Weights of a small GPT-style language model, trained from scratch on English Wikipedia: 7316 steps.
Each number is 128 + 24 x the weight over its row's rms, rounded and kept within 0 to 255. Layers, rows and columns count from 0. The size above them is the row's rms in percent of the matrix's.

# layer 4 MLP down (transposed), 896x256, rms 0.0361, rows 26-78, columns 0-63
size [ 79  91 106 111  98  96 112 111 103 104 101  92 113 100 106 108  89  88  97  97 108 103  97 108 104  96  94  87 104  88 101  92 102 101 102 110  91  89 106  92  93 113  86 101 114 106 100 103  93 103 102  97  89]
[[159 124 155 120 145 138 109 143 116 131 184 138 124 106 107 140 117 122  71 164 121 119 153 121 132 115 144 115 114  30 169 152 133 159 107 102 144 130 147  99 160 140 124 147  98 116  89 124 114 107 175  99 103 132 118 120 113 137  94 104  88 128 116 124]
 [120 165 125 107 152 122 154  88 116  60 116 125 127 112  98 171 101 146 127 137 103 110 181 176 120 121 104 126 130 117 118 121 121 105 182 135 124 122 115 148 153 137 146 144 122 155  81 110 140 119 171  96 107 101 122 116 133 133 114  58 117 129 158 115]
 [114 159 135 102 140 115 124 125 137 120 100  80 103 131 128 150 166 142 135 101 109 112 117 125 121 118 147  84 111 141 161 151 131 112 127 135 134  66 163 101 144 107 160  97 114 119 180 170 170  99 140 121 117 112 138 116  94 145 136 138 111 106 153 140]
 [114  85 146 139 158 162 118 125 122 172 153 108 114 145  96 103 117 105  92 116 142 124 147 137 109 174 178 102  97 110 128 123 110 121 132  94 144 102 139 108  97 153 177  85 100 145 145 156 163 158 134 153 120 116 140  94 106 121 130 100 123 142 113 138]
 [176 118 131  94 155 149 118 128 126 119 126 185 130 121 152 132 166 184 126 122 111 161 139 148 158 101 124  81 126  93 123 102 130 130 150 144  99  88 129 129 148 166 138 150 127 123  76 113 112 117 120 130 150 167 166 102 162 144 134 119 153 136 150 126]
 [103 113 115 120 122  76 149 125 135 143 133 160 120  97 144 101 154 167 139 124  97  87 118 122 125 175 128 122 112 146 117 140  77 137 143 139 106 121 125 129 121 114 111 150 167 154 128 141 123 102  86 101 166 113 111 144  88 106 110 132 132 106  97 134]
 [ 99 112 129 148 164 110 147 143 100  86  99 156 111  96 150 140 107 148 129 119 150 150  91 194 141 123 136 104 112 151 198 116 153 115 101 127 146 148 125  80 106 143 129 116 122 121 121 132 122 148 104 166 136 108 129 169 140 111 131 106 142 120 126 103]
 [112 130 108 156 145 151 150 104 127  99 175 139 123 101 138 138 141 110 144 175 104 144  94  95 150  89 135 145 176 133 125 116  78 159 166 140 137  96 128 116  84 132 128  87  96  80 185 155 132 130 102 129 140 123 136 154 135 130 147 115 167 116 150  59]
 [159 155 118 118 158 103  97 122 161  85 139 162 135 125 140 106 124 122 139 133  80 106 111 119 144 131 128 157 157 114  87 134 125 209 143 113 113 108 108  81  86 130 129  99 161 131 164 131 107 132 132 123 134  73 149 146 154 156 109 153 128  99 179 130]
 [102 139  99 148 159 146 111 126 121 100 141 166 121 116 109 147  77 121 142  79 100 165 123  80 103 118 132 138 120 100 147 135  86 117 142 145  87 120 136 118 157 134 160 138 133 169 129 134  95  91 116 152 128 120 141 135 162 167 127 141 103 148 141 132]
 [142 140 127  96 164 122 147 123 124 111 112 165 137 112 134 154 139 181 155 178 131 134 151 143 127 113  94 110 108 116 144 102 153 163 145 163 151  84 141  94 157 140 132 145 192 161 111  79 130 157 126  88 105 150 135 166 124 106 106 122 116 137 116 152]
 [102 110 116 123 128 166 111 167 129 140 141 164 151  86 119  98 153 132 141 112 148 118 114 126 112 139 149  97  97 138 142 154 148 151  97 105 182 123 105  77  81 132 104 123 145 132 138 153 124 154 134 140 111 134 114  86 150 157 151 163 101 124 116 138]
 [130 121  86 125 135 119 111 108 129  86 142 145 131 153 112 145 132 112 147 118 117 112 147 175  99 146  95 144 138 149 131  93 144 156 109 140 109  82 140  99 109 176 112 113 160 110  92 109 151 166 108 118 107 150 140 144 112 129 106 108  91 152 115 125]
 [113 126 166  99 123 161 129 146 153 117 116 123  98 145 139 138 141 159 177  81 125 118 132 116 147 134 122 109  97  95 116 115 113 131 133 141 159 119 133 143  94 102 157  87 124 120 147 109 126 154 150 106 138 101 106 160 137 122 101 128 140 161 134 128]
 [126 108 106  88 115 136 101 125 156 153 117  95 117 124  69 124 114 148 139 129 135 112  72 120 162 112 132 138 195 105 131 100 144 125 169 149 115  90 123 123  93  91 111 132 134 104 120  81 107 131 132 118 101 167 154 147 122 117 124 147 107 142 128 114]
 [145 180 137 127  80 139 114  97 122 152 149  79 106 131 141 118 154 162 126  90 104 141 128 172 127 150 137 112 159  96 137 113 147 148 114 110 145 140  83 137 105 177 146 138 160 109 152  80 121 143 142  88 105 113 139 171 126 115 179 132 153 111 102 119]
 [120 108 165 124 145 105 121 148 133 137 136 139  94 112  94 118  91 164 122 130 164 104 140 123 128 143 132 105 132 132 129 139 152  88 129  92 143  90 113 143 133 131 120 154 107 107 108 170  97 110 118 148 143 116 169 116 131 155 101 107 150 164 159 112]
 [125 151 132 131 131 141 156 140 100  99 108 129  90 152 116 156 103 165 105 152  97 138 116 160 136 183  92 106 117 120 104 151  86 143 129 125 123 100 128  97 134 163 109  87 126 145 129 145 125 152 164 133 147 137 139 116 135 124  82 161 119 119 141 148]
 [112 192 134 149  81 104 176 135 105 126 172 103 155 125 142 135 112 114 160 134 136 132  88 161 150 153 115 149 134 142 121  90 117 138  95 133 143 142 111 157 154 135 137 125 118  85 118 156 112 161 139 123 147  96 138  95 169 109 108 110 145 105 106 164]
 [103 120 135 118 107 126 109 157 150 123 189 120 118 142 158  98 130 127 154 115 152 112 147 120 117 112 121  98 137 138 150 124 128 122 110 126 103 123  91 111 146 123 142 158 137 129 134 137 132 126 141 177 125 104 133 167 134 154  92 142 105 142  94 135]
 [102 114 116 123 121 141 142 148 131 117 145 135 114  62 174 170 144 116 137  80  78 180 136 164 159 120 126 130  75 141  76 162 134 106 118 130 154 143 116 158 118 152 134 128 138 127 158 103 109 123 100 116 130 133 164 125 133 148  82 131 181 112 113 144]
 [111  90 106 102 147 157  79 159 141 153 132 130 136 145 108 125 106 153 119 138 132  96 120  83 105 165 127 114 161 115 106 120  83 171 135 135 110 105 135 128  98 129 114 141 137 135 152 181 130 132 135  97 138 108 109  98 146 118 135 150 125 156 127 172]
 [154 109 152 145 153  95  82  82 137 100 152 138 120 117 111 128 100 109 109 140 140 129 129 128 109 164 129 160 150 124 115 115 130 130 187 136  83 153 162 136 137 130 151 129 129 108 114 121 114 126 125 113 126 115 101 179 156 115 131 115 130 111 129 155]
 [161 131 123 159 126 102 124 137 120 128  81  96 120  65  82 127 152 102 159 158 100 145 122 164 117 116 125  91 135 152 139 158 141 111 116 158 142 118  98  79 115 163  70 159 123 167  79 148 137 152 134 170 174  92 134  89  99 151 116 150 163 139 130 130]
 [115 143 145 165 157 132 134 132 156  98 100 115 106 116 151 138 112 160 181 128 123  90 114 127 150 149 141 179  83 158 136 173 124 148 145 103 169 126 126 162 138 116 172 103  88 140 112 118 140 139 141  96 142 105 113 137 113  99  81 115 118 173 133 109]
 [104 106 138 119 137 152  84 149 165 138 139 130 140 124 130 130 129 127 128 135 149 143 146  88 118 146 115 116 104 131 119 136 137  83 173 133 154 103 135 159 124 103 138 146 157 155 145 120 146 125 172 107 174 143 113 140 106 127 104  95 140 148 133 123]
 [143 104  95 119 116 131 131 104 132 143 131  98 137 127  96 140 104 119 103 134 133 136  94 155 161 149 164 151 136 150 134 113 139 120 155 111 115 117 158 111  97 116 146 155 155 143 119  96 103 156 145 127 113 157 141  83 150 126  97 110 147 124 159 139]
 [168 187 123 206 103 114 152 126 127 118 141 129 113  93 143  69 161 113 126 112 103 126 128 157 127 174 149 128 141  97 181  99 159 117 123 147 114 120 140 116 151 145 114 150 146 108 128 193 144  98 103 133 150 114  93 144 147  98 117 139 123 107 111 103]
 [ 95 121  92 123 117 104  68 163 110 155 129 140 171 140 132 120 119 100 126 125 147 129 172  99 153 136 108 124  42 114 138 155 132 125  89 162 133  95 143 128 131 142 144 137 145 142 148 151 125 137 114 119  63 138 139 142 127  93 107 131 178 109 130 138]
 [137 125 114 136 124 133 111  79 165 162 109 117 129 104 170 102 136 165 165 114 114 119 158 127 141 119  59 129 104 122 114 134 172 126 127 143 111 110  93 110 122 103  91 111 135 113 131 159  99 137 143 115 157 109 122 123  87 110  96 143 132 164 119 130]
 [132 134 131 112 117  84 132 106  93 106 168  95 135 115 123 119 130 145 131 102 109 112  95 157 123 101  64 102 105 127 137 122 151 200 123 117  97 108 128 132 134 140 129 114 177 109 150  84 110 139  95 132 142 155 132 147 104 127 116 110 131  84 114 123]
 [ 94 114  94 148 121 164 141 124  90  89 102 109  93 154  96 143 157 113 121 149 140 110 112 149 158 128 110 126 156 125 112 144 163 116 151 109  96 146 112  96 113 108 137 137 118 115 128 115 104 128 133 167 111 144 123 136 130 116 172 101 126 120 108 126]
 [110  93 131 132 126 141  93 148 134 100  99 103 103  83 141 125 114 118 116 101 144 145 106 146 135 144 154 141 126 115 166 145 142 126 173 153 153 150 142 127 130 142 147  94 142  96  89 101 118 143 112 137 148 115 102 163 148 154 102 124 139 155 106 143]
 [147 142 135  93 100 138 144 126 146 155 160 112 119 130 153 159 136 102 111 137 123 124 103 129  97  96 159 111 135 135 120  97 106 121  92 112 146  80 108 129 101 120 122  93  97 156 115 110 138 125 145 143 112 100 106 154 123 137 164 105 191 154 139 140]
 [150  66 129 164 133 157 107 138 140 125 109 181 129  97 137 131  88 106 127 103 122 139 128 151 156 109 131 178 144  89 127 136 140 134 148 127 142  94 110 105 113 137 102  79 126 156 113 135 132 116 115 144 130 113 124 154 141 153 103 129 161 200 147 125]
 [ 81 130 129 105 121 160 109 138 121  99 140 126 174 145 104 104 141 207 101 104 139 119 150 113 100  93 160 114 134 127 123 131 118 116 118 134 178 162 143 121 154  89 110 109 100  94 123 127 108 111 132 118 121 172 148 137  86 126 128 130  87 136 147 156]
 [ 99 125 140 167 104 109 128 116 123 118  86  95 155 179  78 126 150 149 111 130 124 119 143 147 176 171  99 118 142  75 163 145  94  77 173 107 134 110 150 156 103 102 141 124 123 126 129 114 138 166 161 128  95 114 114 131 170 148 176 108 113 118 133 141]
 [147 161 162 121 131  97 138 146 141  97 129 120 160 130 107 105 116 124 122 133 142 108 160 155 121 142 172 167 132 133  84 178 127 156 124 144  79 138 153  83 113 138 110 111 125 144 137 106 103 154 139 105 122 115 114 119 116 121 136 132 137 114  64 113]
 [113 115 120 189  91 143 125  68 132 103  83 104 148 142 140 151 130 156 157 131  96  87 127 133 161 151 145 102  73 134 163 155 124  84 169 157 124 135 108 135 136 132 160 138 104 134 156 118  81 175 156 128 142 112 123 186 152 150 138 146 112 101 149 145]
 [157 143 114  96 154 171 136 139 137 101 134 128  98 136 174 125 129 141  91 125 115  76 144 113 177 135 154 134 161 110 138 133  86 143 164 155 177 162 153 122  98 152 154 160 108 156 135 111 154 145 155 127 137 139 131 133 188 137 174 121 106 120 134 149]
 [122 156 108 131  95 133 141 116 106 126  99 120 140 117 177 141 123 132 142 160 109 155 117  92 115  81 126 131 159 115 140 129 116  82 118  76 160 102 122 143 148  97 107 132 152 156 169 107 134 131 120 128 108 113 151 110 166 159 138 134 170 139 116 169]
 [168 168 124  87 110 127 141 128 120 157  93 107  58 149 133 144 177 169 131 122 129 103 119 131 115 121  86 105  84 113 122 115 134 165 137 151 118 137 127  99 155 169  90 139 140 134 109 134 102 119 138 109 148 105 154 113 149 102 145  98 120 186 146 120]
 [118 123 130 146  72 110  89 139 116 133 120  89 178 147 155 162 174 144 120 155  76 103 146  96 152 110 153 116 133 142 101 133 131  61 143 137 140 102 111 156 125 108 111  83  84 130 127 126 149 142 109 153 127 127 137 124 174 112 142 142 129 103  84  87]
 [ 96 151 104 160 136 142 116 137 146 122 105 209 132  86 139 125 133 137 107 175 128 109 116 129 189 122 108 138 127 127 105 151 151 125 105 178 102 138  81 141 113 100 175 145 125 108  97 152 136 150 128 122 121 141 164 108 106 157 133 159 119 109 128 122]
 [116 129 146  91 142 131 128 119 107 121 159 113 129 148  99 107 131 130 131 154 136 122 102 148 117 150 203 184 120 133 109  86 145 151 196 130 143 154 132 113 192 110  95 161 162 104 124 122 161 111 145 162  99 155  97 164  88 142 153  98 143  80 131 180]
 [150 186  76 116 125 140 140 128 151 135  97 153 116 115 128 121  99 148 124 135 169 161 123  81 121 179 131 155 189 134 118 128 161  89 105 163 162 137 117 108 144 153 123 114 130 108 115 106 114 116 111  94 159 108  95 148 110 127 123 168 126 126 158 146]
 [109 125 160 114  89 104 102  76 128  96 126  99 135  99  94 116 137 133 129 119 118 140 118 188 144 138 171 117 149 103 148 131 161 169 125 108 108 118 206 128 112 145 129 127 113 164 134 139  99 120 131 101 173 121 124 152 119 120 121 125 147  87 121 143]
 [149 113 185 122 134 133 144 187 107 169 147  66 111 144 143 110 139 146 174 161 166 118 144 103 114 136 136 131 135 171 135  94 136 162  74 115 123 106 132  78 131 101 108 167 138 156 109  99 103 165  89  89  96  99 134 150 102 136 125  93 142 135 115 164]
 [ 89 140 149 152 134 128  96 120 142 117 160  90 140 167 103 115 149 142 110 182 105 118 150 178 129 148  89 143 121 110 114 127  96 119 186 119 146 141 101 135 122 125  83 116 121  98 112 107 155 129 151 160 108 122 197 138 124 136 141 102 128 120 154  88]
 [135 108  82 143 128  82 140 129 148 106 126 190 121 132 100  90 107 166 131 105 111 151 145 117 157 161 112 110 102 152 127 132 145 129 116 170 147 131 121 104 121 116 136 116  97 203 145 125 127 104 133 136 153 116  99 104 168 113 162 114 113 113 121 168]
 [139 100 117  89 154 133 155  73 114 151  91 149 164 151 114 106 151 108 107  88  95 139 113 144 117 159  98 130 127 112 119 155 134 147 131 124 111 123 127 139 151 123  75 140 115 130 156 149 155 109 116 159 197 109 107 110 142 143 137 162  98 136 129 168]
 [ 72 131 150 165 146 127 112 147 162 122 133 140 159 120 137 127 109  66 117 131 119 141 176  87 108 158 117 137  96 173 133 134 134 151 125 155 133 157 130 149  92 114 154 124 109 123 105 146 165  88 134 152 115 121 107  95 111 134 160 150 126 115 147 116]
 [ 90  95 140 123 109 143  93 159 134  98 143 148 133 173 110 109 114 114 135 147 169 162 132 147  98 142  99 135 109 129 105  98 147 101 176 109 163 149 161 127 111 121 128 114 107 129 144 132 121 141 187  96 123 117 156 116  90 137  98 110 149  93 115  69]]
# layer 4 MLP up, 896x256, rms 0.0751, rows 27-78, columns 0-63
size [ 90 113 111  96  99 113 104 104 102 103  93 111  93 104 103  95  92  99  95  96 107  90 106 107  95  89  85 110  95 103  89 100 108 105 110  82  88 101  91  93 114  88 101 105 110  96 104  82 107 102  99  99]
[[135 157  90 103  96 119  95 159 117 132 133 137 152 146 131 175 141 115  66 166 157 187 156  89  98  94  85 146 123 117 126 131 108 158 126 111 131 135 119 120 122 125 124 160  89 129 121 142 124 177 130 127  92 121 177 113 120 113 160  81 127 160  80 144]
 [139 146 153 140  90 156  87 137  92 161  98 111 135 152  98 130 154 123 103 104 136 104 122  98 139 123 134 141 141  81 102  93 119 166 126 162 104 130 129 108 114 104 147 119 162 125 126 104 134 148 153 122 120 162 115 137 135  99  99 154 153  74 118 182]
 [ 83 128 169 159 137 111 143 132  79  99 139 139 139 116 120 124 155  83 119 101 149 137  95 136 142 118 140  86 135  84 108 105 138 143 135 149 121  97 125 117 141 143 111 151 116 137 144  93 151 150 145 125 114 128 115 136 149 133 135  86 115 146 156 127]
 [134 132  84 134 100 121  80 151 181 120 134 120 129 148 133 118 116  70 144 139 109 117 141  82 125 124 118 147 109 140 101 110 114 132  87  91 120 113 134 103 173 129 157 105 132 145 138 111 126 157 162 118 106 134 134 141 122 133 138 149 125 140 178 116]
 [132 110  94 144 163 159 112  76 102 159 133 132 120 133 135 149 114 109 127 116 157  89 132 132 132  82 109 109 142 124  75 112 157 126 138 143  75  89 103 155 159 147 141 122  73 127 156  78 116 154 124 143 114 165 126 132 156  96 140  94 136 147 147 105]
 [113 134 133 125 150 103 119 124 101 118 128 158 154  83 122 116 101 154 160  86 132 124 147 112 137  87  84 136 189 129 129  86 149 124  89 157 115 150 180 155 136 134 130 148 155 132 123  88 167  73 126 154 126 148 117 153  70 176 108  89 152 123 133 131]
 [ 83 144 140 122 158 146 126 155 174 189 115 118 133 128 106 116 160 137 136 141 179 146 149 128 116 110 128 109 151 109 150  94 148 126  87 123 126 135 104 113 135 115 176 120 111 184 133 124 150  81 100 124 109 133 119 118 163 139 142 150  90 157 152 130]
 [143 139  89 114 120 149  84 111 118 140 146 129 122 125 161 132 128 166 111 146 165 109 141 104 121 180 136  88 110 118 137 147 124 135 119 147 118 118 106 158 129 167 144 151 117 128  88 155 104 143 138 171 128 121 117 123 112  60 139 130 116 152 134  95]
 [171  78 157 157 113 145 128 170 157 115 155  97 145 129 170  57 140 173 152 118  87 130 146 118 161 126 118 135 131 128 124 146 155 177 108 122 118 113  89 107 131 135 137 120 124 131 139 146  97 147 119 121 101 167 149 125 105 101 118 146 102 140 128 104]
 [124 115 119 108 101 142 136 104 127 151 165 124  98 141 177 103 147  78 129  81 106 130 123  98 133  99  91 173 116 155 126 102 123 141 102 120  86 123 133 151 117  95 104 166  95 100 117 182 123 116  85 136 132 124 117 101 115 113 153 115 121 123 133 136]
 [146 138 113 110 109 126 131 104 150 123 173 110 145 147 110 143 156 151 118 148 130 169 139 155 137 100 125 141 157 125 110 135 127  98 139 170 147 135 148 125 146 102 112 146 112 137 179 131 144 156 144 110  99 123 104 144 154 111 137 133 140  94 148  66]
 [119 128 118 130  81 169 129 145 100 140 117 143 138  73 118 129 158 101 127 175 127  66 116 105 138 104 146 137 140 119 188 131 127  96 138 113 156 164 102 146 122 142 138 118 116 148 128 124 138 108  77 148  90 185 123  90  78 125  95 122 138  96 112 127]
 [151 131 130 155 124 114 121  97 138 150  97 113  99 119 129 127 154 151 138 145 152 154 132 118  76 106 157 100 148 138 128 132 119 119 144 114  97 145 103  97 170 132 106  99 190 117 108 181 101 111 127 149 167 124 105  83 132 123 123 173 106  79 125 128]
 [160 144 112 158 154 134 147 133 133 130 126 103 183 123 129 114 160  87 135 124  94 165 111  81 108 117 115 107 130  92  78 141 126 159 126 148 154 144 116 171 127 147 122 126 114 122 118 159 136 152 170 143 121 128  86 124 123  95 115 129 111 110 104 144]
 [137 160 128 121 136 113 106 169 136 104 120 151 101 133 150  80 151 165 141 141 152 106 116  65 197 119 102 169 119 132 120 173 153 108 111 186 101 143 145 102 121 148 120 118 110 101 131 136 114 107 125  83 124  92 134 120  89 128 112 168 138 155 146 134]
 [132 114 159 185 117 115  99  91  89 107 114 138 121 133 145 147 168 146 148 127 111 131  76 147 103 120 101 156 122  85 150 143 124  98 113 137 162 164 162 171 146 124 132 135 159 112 126 133  96 150 121 147 211 167 123 100 133 116 128 124 138  79  95 112]
 [149 107  98 128 121 105 101 155 171  88 171  87 154 118 100 157 132 122  98 170 115 149 160 121 108 108 138 137 129  71 173 136 180 116 126 118 141 125 115 135 162  98 158 128 158 120 104 112 144 124  85 146 122 127 150 117 124 104 122 102 152 118  86 135]
 [ 98  98 128 125 155 107 140 125 123 129 131 117 165 105 110 109 111 135 128  95 105 126 185 146 145 120 129 134 128 158 146 155 163 157 128 133 131  96  99 141 113 106  96 150 115 120 113 132 128 123 109 143 109 113 176 135 109 126 133 181 116  98 165 125]
 [158 133 136 143 144 116 138 131 132 127 132 156 125 119  97  94 141 138 155 163 128 167 139  71 150  93 106 109 137 150 120 133 164  80 154 150 134 134  96 137  85 143 145 127 145 125 106 138 151 110 128 143 176 169 109 131 184 133 131 134 142 119 106 120]
 [177 154  88 125 125 100 140 119 140 105 128 105 104 126  95 109  92 122 114 106 161  98  93 139 153 131 121 152 119 142 130  94 112 155 180 110 111 140  77 132 138 139 121 125 146 132 120 152 149  93 163 160 118 135 125 148  95 133 123 116 108 136 157 129]
 [150 140 126 149 108 110 149 152 161 115 101 121 112 141 122 140 126 101 143 139 158 157 135  83 127 109 128 148 105 153 103 153  90 100 119 168 131 115 148 162 157 143  91 122 114 133 143 155 135 145 154 146 132 141 113 147 126 140 135 107 135 116  76 100]
 [125 136  99 140 126 103 108 139 150 117 100 106 133 163 140 173 118 126 103 140 126 141  84 116 154 127 153 107 133 105 138 132 113 115 113 176 150 133 128 119 151 138 149 141 106 151 122 142 185 106 138 139 140 143 112 115 193 107 140 149 129 155 161 138]
 [121 130  81 125 165  99 130 152 145 107 116 117  76 160 131 102 115 117 133 170 115 129 157 120 133 110 141 176 134 157 125 129 149 125  87  99 158 121 151 109 109 138 108 160 127 174 131 105 134 143 129 105 169 155  83 117 188 139 154 131 119 161  65  86]
 [117 141 161 131 123 155 120 123 123 179 148  97 151 163 110 129 162 151 125 143 145 100 163 137 123 133 132 122 165 119 137 152 146 138 146 113 125 103 157 118  83  96 126 119 136 130 155 198 108 119 158  82 132 127 143  84 143 113  92 135  97 108 106 109]
 [100 140 163 136 128 165 127 100 135 139 119 139 130  77 179 166 160 147 133 113 144 136  66 108 148 145 109 113 124 130 116 132 129 125 143 109 133 123 140 124 134 176 163 141 129 174 117 124 140 130 118 134 136 119  81 116 122 136 112 104 145 107  75 105]
 [154 145 140 143 131 102 149 153 127 164 134 179  90 132 107 126 102 136 159 119  95 130  92 143 131 150 135 128 144 118 119 124 174 119 177 149 163 148 109 131  92 116 136 145  79 125  94  89 118  82 145 148 138 126 136 133 128 139 120 112 109 160  92 103]
 [142 115 104 121  76 115  89 122 108 123 110 127 121 104 102 134 102 166 119 142 123 164 124  78 143 114 124 123 127 115  80  82 148 148 160 119 160 140 142 153 121 134 112 134 109 127  94 126  86 136 123 142 143 132 121 104 101 138 101 101 142 205 111 111]
 [132 113  97 130 100 127 189 141 162 126 103  79 146 119 141 159 144 127 110 148 126 194 139 110 130 146 141 188 138 107 125 114 125 137 173 129 157 137 126 186 133 111 154 137 112 167 113 140 138 111 168 137 104 134 141 100 168 161 141 109  81 132 139 142]
 [151  99  97 155 117 132 138 147 120 119 112 177 148 124 134  88 127 119  83 130 106 151 109 163 128 164 148 127  98 146 105 132 146  84  90 156 148 126 116 130 112 141 137 126 101 122 144 143 113 143 145 151 101 118 138 123 174 148 163 113 133 113 127 128]
 [174  77 124  92  95 149 124  93  93 161 126 154 140 154 117 102 105  82 120 122  98 132 112 138  95 112 158 161 118 121  92 124 106  65 126 134  95 157  81 144  94 132 131 122 130 118 140  86 192 105 121 149 134 126 127 135  80 131 140 112  90  82 124 132]
 [147 155 121 135 117  74  91 142 117 121 143 122 143 145 113  84 156 106 127 147 180 179 142  97 134 150  97 170 123 116 135 154 128 136 149  93 152 139 146 119 170 133 151  97 111 155 148  98 128 114 145 127 148 161 148 138 127 113 110 156  91 122 147 149]
 [165 101  97 124 115 115 124 104 148 160 117 113 135 163 129 136 112 153 138  77 133 153  81 163 130 133 159 140 141 144 119 140 132 112 116 158 145 135 106  98 116  92 131 133 146 131 127 132 121 150 163 133 105 128 132  94 158 132 110 108 139 157 146  82]
 [ 99 155  87 111 149 134 136 165 127 177 105 100 151 115 133 153 127  91 147  96 137 121 126 101 112 130  97  93 106 139 173 167 107 119 174 139  94 128 106 147 158 118 123  94 127  99 136 113  88 139 126 156 134 128 103  79  76 128  81 145 156 101 106 150]
 [120 141 108 135 138 112 103 153  88 112 137  60 106 109 133 127 101 189 160 131 145 149 109 170 176 140 123 115 160 117 139 104 133 127 179  96 139 170 153 161 114 111 140 146  93  95 149 151  79 177 121 103 102 157 116 111 112 128 153 113 147 127 156 145]
 [152  88 130 150  85 112 120 140  92 159 128 111 146 157 194 128 123 114  64 164 157  85 119 127 100  86 127 107 167 144 121 126 148  94 128 162 157 130 121 118 142 152 134 133 101 152 137 135 105 169  94 153 132 113  84 130 105  97 183 125 161 141 152  94]
 [159 104 115 114 133 103 123 124  89 152  78  94 150 156 128 117 103 145 158 131 170 136 105 166 122 181 155  88 155 106 179 133 122 102  75 126  98 164  60 102 143 168 175 134 117 144 161 164 126 118 125 153 132 176  83 130 111 161  87 114 131 128  91 110]
 [132 158 138 130 142 138 171  85 142 127 131 148 176 106 102 124 165 136 148 141  81 127 156 104 105 137 119 157 102 113 111 120 156 123 128 149 151  90  88 157 121 144 128 128 147 128 101 119 155 110 104 144 113 134 116 161 175 127 120 121  69 118  93 109]
 [140 154 113  94 150 156 146 134 153 102 152 133 169 120 129  69 145  97 117 132 129 134 147 167 140 112 165 127 100 138  90 139 125 158 138 122 136 136 121 160 107 154 135 148 108 128 133 135 133 117 129 127  79 131 119 152  88 153 117 110 145 107  80 117]
 [128 130 158 119 144  74 111 103 119 120 141  93 159 139 128 150 108 141 117 108 168 132 133 135 116 156 139  91 147 136 132 138 138  74 120  90 106  85 105 151 139 100 129 113 104 100 142  82 105 160 110 127 131  89 129 146  96 111  89 135 111 153 136  99]
 [153 102 143 148 130 140 156 132 125 117 114  86 163  90  99  94 140 105 104  84 175 117 107 123 143 113 106 137 145 151 120  97  95 153 140 152 136 115 101 108  96 143 135  77 113 134 116 191 124 121 149 128  82 100 154 127 155 136 126 131 150 107 118 115]
 [151 143 148 159  74 124 123  70 152 134 158 111 140 114 134 105 133 137 154 156 136 113 137  94 130 162 109 122 153 146 130  91 114 137 125 126 101 107 107 160 128 134 157 124 125 116 130 135 137 152 127 110 110 116 104 118 112 121 100 110 130  94 102  85]
 [139 107 149 142 149 101 112 127 132 130 114 130 115 130 103 140  99 136 140 167 103 137 107 139 136 180 126 129 150 106 146 107 138 147 136  99 137 167 125 145 130 170 181 124 127  86 119 134 123 104 145  85 135 155 122 117  91 116 112 147 137 152 108 115]
 [142 110  96 100 146 138 150 141 101 149 128 154 115  79 115 135 118 100 122  69 150 150 115 103 100 127 131 130 105 127 108 160 119 102 149 110 167 147  93 145 106  78 138 179 120 122 155 101 119  96 159 124 100 139 138 140 137 156 109 109 125  61 106 145]
 [139 144 111 144 110 126 126  79 175 146 105  99  96 122  70 130 158 123 113 138 149 110  91 175 130 128 106 101  90 148 144  90  94 131 128 130 122 102 119 161 142 159 160 170 144 130 137 134 156  76 129 110 128 133 133 123 130 132 168 100  90 105 147  98]
 [127 133 100 149 138 160 133 116 101  73 171 151 125 137 118 130 183 103 128 141 118  79 162 151  88 115 117 135 111 132 123 113 117 153 142 137 120 141 151 146 141  92 120 112 138 159 159 133 113 116 140 143 123 131 140  69 179 134 149 138 113 150 122 129]
 [119 114 155 109 122 126 166 130 134 162 149 123  94 142  80 134 141 144 160 138 147 121 111 158 111  93 114 129 109 146  86 106 106 161 147  84 116 139 134 126 129 170 131 162 109 126  83 156 118  76 142 163 131 146 169 148 163  65 154 129 146 123 109 157]
 [139 121 105 154  99 129 121 129 112 113 132 142 182 119  98 115 150 123 149 100 147 152 136 124 155 142 143 130 144 126 105 130  78 130 172 125 152 126 109 146 143 156  66 101 114 124 100 134 155 105 131 107 122 144 123  91 126 169 152 130 134  97 159 101]
 [103 137 124 152 110  81 129  92  95 137 142 111 144 161 198 132 136  69 101 119 133 105 178 149 156 121 136  89 184 118 116 152 167 129 145 179 119 122  99 129 112 135 136  92 176  73 138 148 146 103 123 151 120  90 133  92  87 143 113 156 149 148 142 109]
 [131  66 137 117 175 132 108 143 141 130 108 107 170 112 126 116 129 126 142 121  84 130 134 127  77 109 121 111 156 141 129 119 110 170 147  95 157 130 122 129 141 158 111 146 166 132 126 114 149 111 149 166  99 131 115 132 122  90 169 118 102 137 149 166]
 [177  98 121 107  89 102 137 164 132 109  78 129 148 136 129 149 142 127 176 152 108 149 160 118 164  90 109 171 179 111 126 116 142 127  83 110 151  64 136 102 127 145 124 125 120 141 133 167 144 152 149 135 115 138 117 130 129  82 108 119 132  98  75 103]
 [ 98 106 123 109 141 107 125 134 103 106 109 118 138 142 164  96 138 154 138 135 144 116 153 150 147 118 161 133 103 117 139 162 108 134 160 125  83 122 180 115 148 139 112  93  79  79 153 164 135 157 116 175 177 112 113 121 129 121 152 138 122 130 137 117]
 [156 122 105  80 111 144 166 124 168 146 102 117 143 144 102 129 138 148 150 113 163 129 154 122  75 167  83 101  92 107 103 149 151  93 133 168 150 132  88 137  91 178 150 105  96 149  95 124 123 134 119 129 123 152 110 118 113 148 149  96 147  81 134  82]]